From a checkpoint of a small transformer trained on Wikipedia.
Training: a variant of Muon for these matrices, 108M tokens.
Each number is 500 + 40 x the weight over its row's rms, rounded and kept within 0 to 999. Layers, rows and columns count from 0. Numbers have three digits each. The size before them is the row's rms in percent of the matrix's.

# layer 7 MLP up, 512x128, rms 0.34, rows 269-319, columns 0-127
095:569442515515441559422495511578437533560476459410503525449508442475476474527506401509464443530556545525498467486561466459493538528509565452440526550511501441500476509476480516529485452494539462505524503492467501481492510453516509487503482529459466514506579455476501475478507597489507588443537427440484521503500482514493495484570396434501514521513483414490456530436509482542502496499553
111:558452523469466542455559491401494516554549531481475452473498553466493459500475530470374543536492493522514471522521528542491483508557521456506524530490511558493510513444405495472422497524581566547473543535501463501462485493488519553424472566522516474508524535473528467488427397512473462454528426462495525524509505559501471447459462512586443541509427432513477490522517508524488473502492
110:460483491484458535520564545517479468485517489505493551509540474474487449525473377449467475566466488495546499526484470482484590481429463514491635537564477519512481473542484564443488469518497516442457562573518458513492480485460556522512500496581453540453521459541443529562514448526500419504523494568460501458534549543444472496498521490515467468492483425544459428486512518542519558517510
097:447454531483462492467550497494519498447500493479524552506591468441474454443472539570466485527577482418468471486463567513493507533489450521545469536540451570545548514493510591501508511445526512501500540498491456462556625518478412581513486484536446536468560501473494552474438507534509481543490493469497506521511533477582520432508536443482481508481465551461550526508447496523542465520573
099:490513495451502541503500463387493489490514468526557507578555486518456464482560565438483462479481559496506490536464528532436521545446487493499453541434538543550556443442553473511433466449538438519473584594489463538490488469512486539490491507563413508517475478468492530500592545531420491477458559483486510538451532537509518470527476449534498506412526523438501538511517446509477467504481
094:531512447493537521543476480519512572450423569626523457456472528457585484508524488492422494471582514534519483505547554466510474467520467466471498503524508515483478469532470464503459540467522470576553572525457535487566521543384593496480491499547473524520482494430545558500524454538506506400469509470516512524462435496538523480521501543568543533484464500498497487446515458486461477505466
103:519464498413606504485577481487505431526491501556573513503534478541517476530484517556478480440454510542540442503498545511475494515480490545485480559462466536543511538498585471461533524400518462558510541479455523483515521413425544464521512526500477438456500558492505477487498472578466447474475421495504500494542456482498520461547485500532518475437440505494528450538402512485513404534546
100:518478474503465497510513490469501518535608504513478466425517511510528495575514420486577520492503461418437481503567555502436558495522492473461522483521490438490430468447515530483498518538491531481441519449484514460482507467532478457552504488573540510538559540591458509437519441493462467458495474415435456532514510501527444445502510507534517515505509551516448516506603433443477446532422
097:440551579415459465494490490486437490492492533521587489555488534590512468520448565558502543525463542480522454536470516511518489457468522533484449506503486586522517503447477467512426473567555557491519497502498485443448403518483504555542488494491493500506496450541525439536506545509432436435567529490496458531497527470501502487450563510441452475408457550471487472515457512497502592508484
106:529490472493546562508542476515527457516400545448516457524482486479478509472522497509503474548506521490427523476444524459453480579416537530458558575420561508468476475544464490499542480418497519485460442552521425585515456485524498515498457540515459517445481542490471404460503471524521556473518506515438467540452563542516490503531481524477543512461558423481521463410474531518511519433538
101:471479520470440521484475468520554462529532502453552500545485490508491467469453573565499502497486488494466431504512527567452582499571505548494492463467597496490513502506524451518504412529531495401402472513494498514496502473409475465470468494481447470451494512450495566519530523540469484537465498531547494551497547567513495495462501438497523437544361511527530462498480452529508518585555
098:467533524421441533499475473548476512517545525576516522521549511479519487607529505432457480512575489544488552481521501537480515466517429523517500457527531521493486475543470512402543526497469521399505486523521518512453462507423530472500536467457531517468495546512462515555465587466434440514474442495394413463504497462505452472507534405563535508512498494455571509514484561502483533491509
092:502585471548469494528498573530401520428503503516505528457485443513486476491547458506506454519531467498536503567458462546519523461552497499489474499457411495574500459479565542453478461482539508504536618464467502492482506537523512477529502524468449469513474506501470485534518523502549558495538552449460484507437502477557465570513563561460484508403426445596487490477439524444449464523495
095:463550546564496516575469512509526478487549486551616504465571583505458526513527512467447494530408467456436501416490466498468473470524598460448515447492511556523460474472494485605493488486480457538452543501486541523461505481483483523488524444466480504463504483526541507488454514517515547494447501491557482475585460520464480509525505525543510529514537442563500503525483499484422377546506
101:542491536463478514449478488507469498476486466464559486555523493507536525447571467530490435540449537514548497498497520440501437531466513552452489565488599512488528538530476571518482483549491488466454489506553474448436436463542496497533465557468577502438527484483561483386460498516466508395481514553488444480479496440486525533548448498497553512501510496462435463472509521481571610538490
095:496499478514485620464494469539529488530513568439416475533505492525423508508520424514556493548514489463552523450465521463493540529486558540493546497426521551491513457528477463473468551535479490555400561489501442435583473507520512434464528475484524430501456498612481452512524549496457521417440533539472488497514540498533480540500520501510459474453475517459457499458467518431556470506506
087:557540626531502516477579483492555521506520537549497487493538535433528433502536466537508442541494526489506513556491499469569477572484569498429523502472520510578495464502489540487536492493396470504447459537467482472400566590449498406478448478502490481514465481467459488497498521526484484488492478456517540448558502472492428516435419503512512497464545479493459559502460439485476494481484
114:482519524490439450523563492480527474511511559465524577444476532504508534489461557479482490616523540515434509472444519509408535484499493496463505419516440491531495369513495502453499506466488484479463495463527478551425550497524493524506508554507538492518483444489484488465503505464621547488484504505482524413496522522502487511461511505478514498459610530505477466545382470458549539457532
100:488498463515516549521468443476473507503525542543483493469471495507502515517455537545535529517558439413441478526576512466474570508489533525500461495543476478559523499462487414531526494605487468542481459533505528517457477611458455468450488547617496505542464474451468490447522481496432493486412477541550498448535565469495484436482510568479517461490494514531457620504496477495508535505539
095:448486447559453502505498447579504489519500447540601495515529522428457562478536524519431523513552505489492509541548596505449471465550514468481472542459543483536518590494500445489513512567521481468493503525530385488445514502467509485534451547553490457529547429534534478439500503540458509467436506515501436488427464533511508463512494539480499491464541509452486547429460569473425456473484
090:567576482553499532572433518525445499498486477542507504526466548518508495488489505461548517492602539430481465504510496530496559558495570467505578461568530611542466506463547467511495410478524429535558519549490466491443484511448521479447514532524513504416547537494476437522449483500457488544466482471525460509475465464524464557460516591521527426496513513536474521473534538538514479435493
105:470510558477548620466439524483464434488477480487470444502506503476486486549510580385566481528517522485520476509450552529456473504492555467486517437523569485463562498538552519483476501538508562506461442536466520531431480493506465483514557505423476536475570431559512542526428438527527477471464492581445473464514459544479462541465488492511498475464568505535497533536561481573526506494501
105:454442493556540471494518406516505434494439487463532504486546552408482496579497473515486432588483512479556514540499566478495480451486512519548523456534486495551490485549537483455453481469520512500477548514514461408577538480461564450524540487506518475538490552525498478497472534483550439520471596464479473474511549431521515543463441529537505467519514433482590412536500455460458508525513
098:458486617526490481502545438502441591473550432529471484483565519537522491463479557469493463470421550501551473491516519444485471519509524409454529492539503499471502571541481517558504494513479537484497448522472455506550456564511454546533498475549496473505493432501466476519508511477520532484547452472435485558549533473502589513470475504408467490512442465467472606527523507453516525458418
105:508492491567517465433509523498509470498547545524473531476507559535498614473437475587526515553476520401504436557445473495495479507487448561557480480401536539456493533515448502523501524541482490533420468454511506503491544464556438487507416519520533547532523447477462504465468518560561469515530486478465508435508485465564457505497472489539521520443561527503452467432437529449516464537548
100:459545510484532538453512474434534488463449456493489518490496527572454511493484512553457546503501527434461509565490562513453522466542449491489433481448507519502556500521470482420456480503499500548544504500517494484528496444536474496467459453476443477532474519528500543507468464462445553469530534558507499548479530458545454466604637448459557558516416461540480462496591493456518495446568
107:496494481460565518520504528484423511456491468509526483467504560566503528459630538517498421504505510439490519563508519473495524442534565530401483503496438563506511547455528430424478493500473482449503498467525482501467539575473520469461516510564463571530522472566501488547532436580556517485560500491491484497538529441569498527483477473449509529446513458513541447462498558512450470430473
100:477499515546521569505542455483516587521540528495540530543509527467514495444402493502518493473563491531492490536558476421555496456439525475468490542449509508440539474467532478453526470462560495467502516426486479460566456475565536532490493585503500427540484509528493431544490462457524492563515488464499511527535452502448450537570424534478494496456539510511516570433549468488475478489626
098:550448561547494464451454491527495501545478490470516486497522479540583470519526432488473503452491504543451494488536458552456467500584567466456555454565473564584512465468420449445521543512473498509465522500515533457474483480599509443463474465509443484487535510554508477473470541515484503485404577582577500544530554478508495513464472475516445488497482501563463535515538457480518412533461
101:480479520454504489540518434387466484567526493512467467556512504459525469479527523443557490498554474487500434510507499521490538527492431495500496494494546530430496510473514491463519492553526542510483524497527469536548474552422470479635499541491451459475533546508574446534512507525436419517507445505505473510464496474457497565513477452518449543464516530542413503499416621470441493464542
096:523494508505461455526468376517502483549459526490501529534527480453567489564558520453472541519467470452516473516529564484584515516515478498519504508473475516586416523509456576470438545509476504471468504442500472443453468552434465497524522523456401547505544469518490474535541502538478449489442465547438491470427491498424454513480499590465436527514504525533505496549458555457512452517448
096:493508543458477502580486521509491464521525549443468442529495510471515490488432469515466404527476510480454423480446480559417433562482484536449440487438501525520486472508486552505554383476569533566496490450530503420517418481480494539479462477513502486591505474475498534533524482509528523524537547540482582527509510520500518544527462470576459514470535526548448537509460533505470421551465
098:498509541518429542482471486535499471542481505493506550478504536430496499467531506402496437547489483489497523495510425505477527531412535491436500415531475486465536486483510507438514467491521583509472548513526500532492440523473552489509553506502570407471473486559489463496547544518456457473490467579552538521427491558514480532602527462461495511509388456408477438515467471476467513454471
098:528519540532511546419565517454516536536519464502511513560530538507471449596538520465520512456481471453481515459499522437519395524423592551512494524501505520522543426469552492478478421446537469485524493498493529563452492537494495404469502514525517550547490472535523485529505462504468432504515396548535528474493473506490486488500522544486527464495525478522427475512506405478511459622501
094:445521495533550418484484541518507434496502525505487506476538478456555506560543516533471517500424538432441513571514521525466520521470484563437551496522564450444470572479511513413388401473543439492511527566549531480557521533515528558523500466505507505435455509451509518480481500489483539486473456469556505522485508487477456524482510498548559482515501439575453535395505496500519460496560
100:538520509445544526476453459479567473525465496562525469466507545478456539526486409520480517516553423470496477487463534486442482498471542506491489524447537483433469514548475513435490503577515523523511485481434529453434505500613540479498515477495467465515547444474492488447516482417482500448533474522486537509488501493503488520480505545468493427583474583538441532520604562525555535453607
100:473495549537478468516475508491520516528491478427505526432526481555514532439484498506459454503498458461446400479554439524506468460500505515569489526443487489542535524521520556473577495427507446543530515550494502541480549482494496519392514470528565530501492454524597495528534467530435490444507481484434476453533461547564494578469451450504491535563502421534483515403527481522444446498463
098:452508490462555474461502457557488455434502504568532565512514536489502515464565513551409462556560491532456555560504476514526515526501465452502493599455427591544503540398497532420576510488529513520502457506559474472436477482490547530524453515478507500459436457539528510511481526506513520529552475501487513517527505489455528486451571531545521517569461425473557501513426488472452466473476
103:488516492551431513502526475562508481488541476514498545544470526503519479543476433501482459603527539520506509483502568481488536447435530503512506456485523567395555456538528507419496497458448507554462534418489461544472491477456533496512456574530514524426469447551496504541503479435447479552555477516535511573534521481475537525477467483432508512466459563625445499470502567492526537489502
101:453508499454534449482529507477484570526517511437467520537568528436455515542483527441487489463539483520515528458517424500536488485562537530469530455470537509464532515563482447485453567428533443459524521397518593496503461604543455499505575496465512485473516494541490445461527438483485549542435512499526517595426539511469472518498483472415475491501458536535480415533519472485531504503470
106:432545541583518564460540444466557484492445532497497551435539477544535502376460450469547504433463503490547474504433497550491587519533452535497564469500511522505532528469493529543504496563504487536505483481515465556501494530585516443593497444516438564486507455487494508562491491481496501558429487519524463538519455484479481501479465565514519504460541437524461462475427480475474436474540
098:497456493599491461585524457473485471506456487492561533474507494527511514521524501416524487511535487580505490529453483489487495543491528492523520567488475513476474497509467573476448499537412557549428484446525572509504514509475488517507473507472538579478555421566525556548486435456535445471412483460500504466506487602485525415451528455516551459536536453472484469462536465467527580526505
092:510542484482488508440554503580478477495458493453584500484467523601563504542430568518496476490491428492537522553522505511457469454485506466520515488485460483570458508557499482480450546485535455487507473600519486453586480478462513545626493443458456521519489518493400511474519533494529517520535476512428483549490537474524421478546530489573528537511558479460492431498550473476497457468500
102:496515513552458508469528450570541574450397529450487497450511493519533484543536505514514490521508510427509492485514542467533524576450595515538485526465530502434500464463536433465507505482486423534489528500490401437557507463523508497560453503504540415602450510563498476549512507495507468540543503565507455597536529467484532477478499470489506541519460530479524571487445457475516426480511
096:526539532481492540550547500470551489487553449536518523572530525482504494484515498455560535594528459464436466492510456479447545537518525471469444536543547480418587488546496564528514562540486446497508537515474482489430486484558461572479520468521485487531447428503491500499482540503420537513514458463574467497528489492514432570501463528416547600525489534479529457454497543491431504441539
093:509504544521448467552404536502425551422495456614493526478506514530470545547481505478545490551471469507474506512506568517532507522441493508543524595562496473550477529516477486562476491528499464536478516494476571526470464472520584424467536470475482490521527483492482479497459462533530537484529540469561497590430458549517464538500512547484561501450547415424487499556448522534517565515529
105:533511527468447486641566492463525562457478539562475477545446513571469465506509479596518501543475535493505485520526574555519469448460494539554567451515553583460504470483462524505478543530484497479490593533500561477457410547453488512471492480462575453521499479489516465552531482579510455505533450485437548507512513477534450469472503450524459500491459545501507486490535534468470551488541
089:521504485528531544513490498443554446519551433597534461546484565441490477491455598490493512443468521475508470502499519543494490501492500511512549493475465551511488535525478457440464506503534512566479507528530506514481410492633510539499478529553501546510511535430520453502411391528388539490537435455495543477537492490521476523486471498510490470474511433571480534530451522534563499494459
099:418504525508524460544448453552557513425494517553466519468513521482500378502543458445524465437492497442543533496514515543520459483503454490562498514485505504520512498514470438525477448556532508444504521461469514478487480569479551583509475481472500490477471481443510514455514506568490494480547460544425478595568466565488532424535520517498433548460536522577479544545599451494518528527474
099:455433438530498496428416459564557448489511536540569545482567528459496449522527529528460503448531464499464488484547530504555481482481519511474461496503414459461559505480491507494487601536562505447566556554533487562490505549505505543534462426469474492467504461480446499496523563499428519527447504487588526554494515523509538483437498493581514494562517504451484435419468533533523485497492
099:536467515520524495444492443541518576475522498517470484492524559478459475556473442558449448484542504488516483403491517501506597446469531536430525487553484472496476508528534516526518395511546456463439460486547525504486445456528450505484575507551534406536528504420469465515488520479516457524549422504523451505524469522561500476545521591567460458511533524496452527524561512520455443530533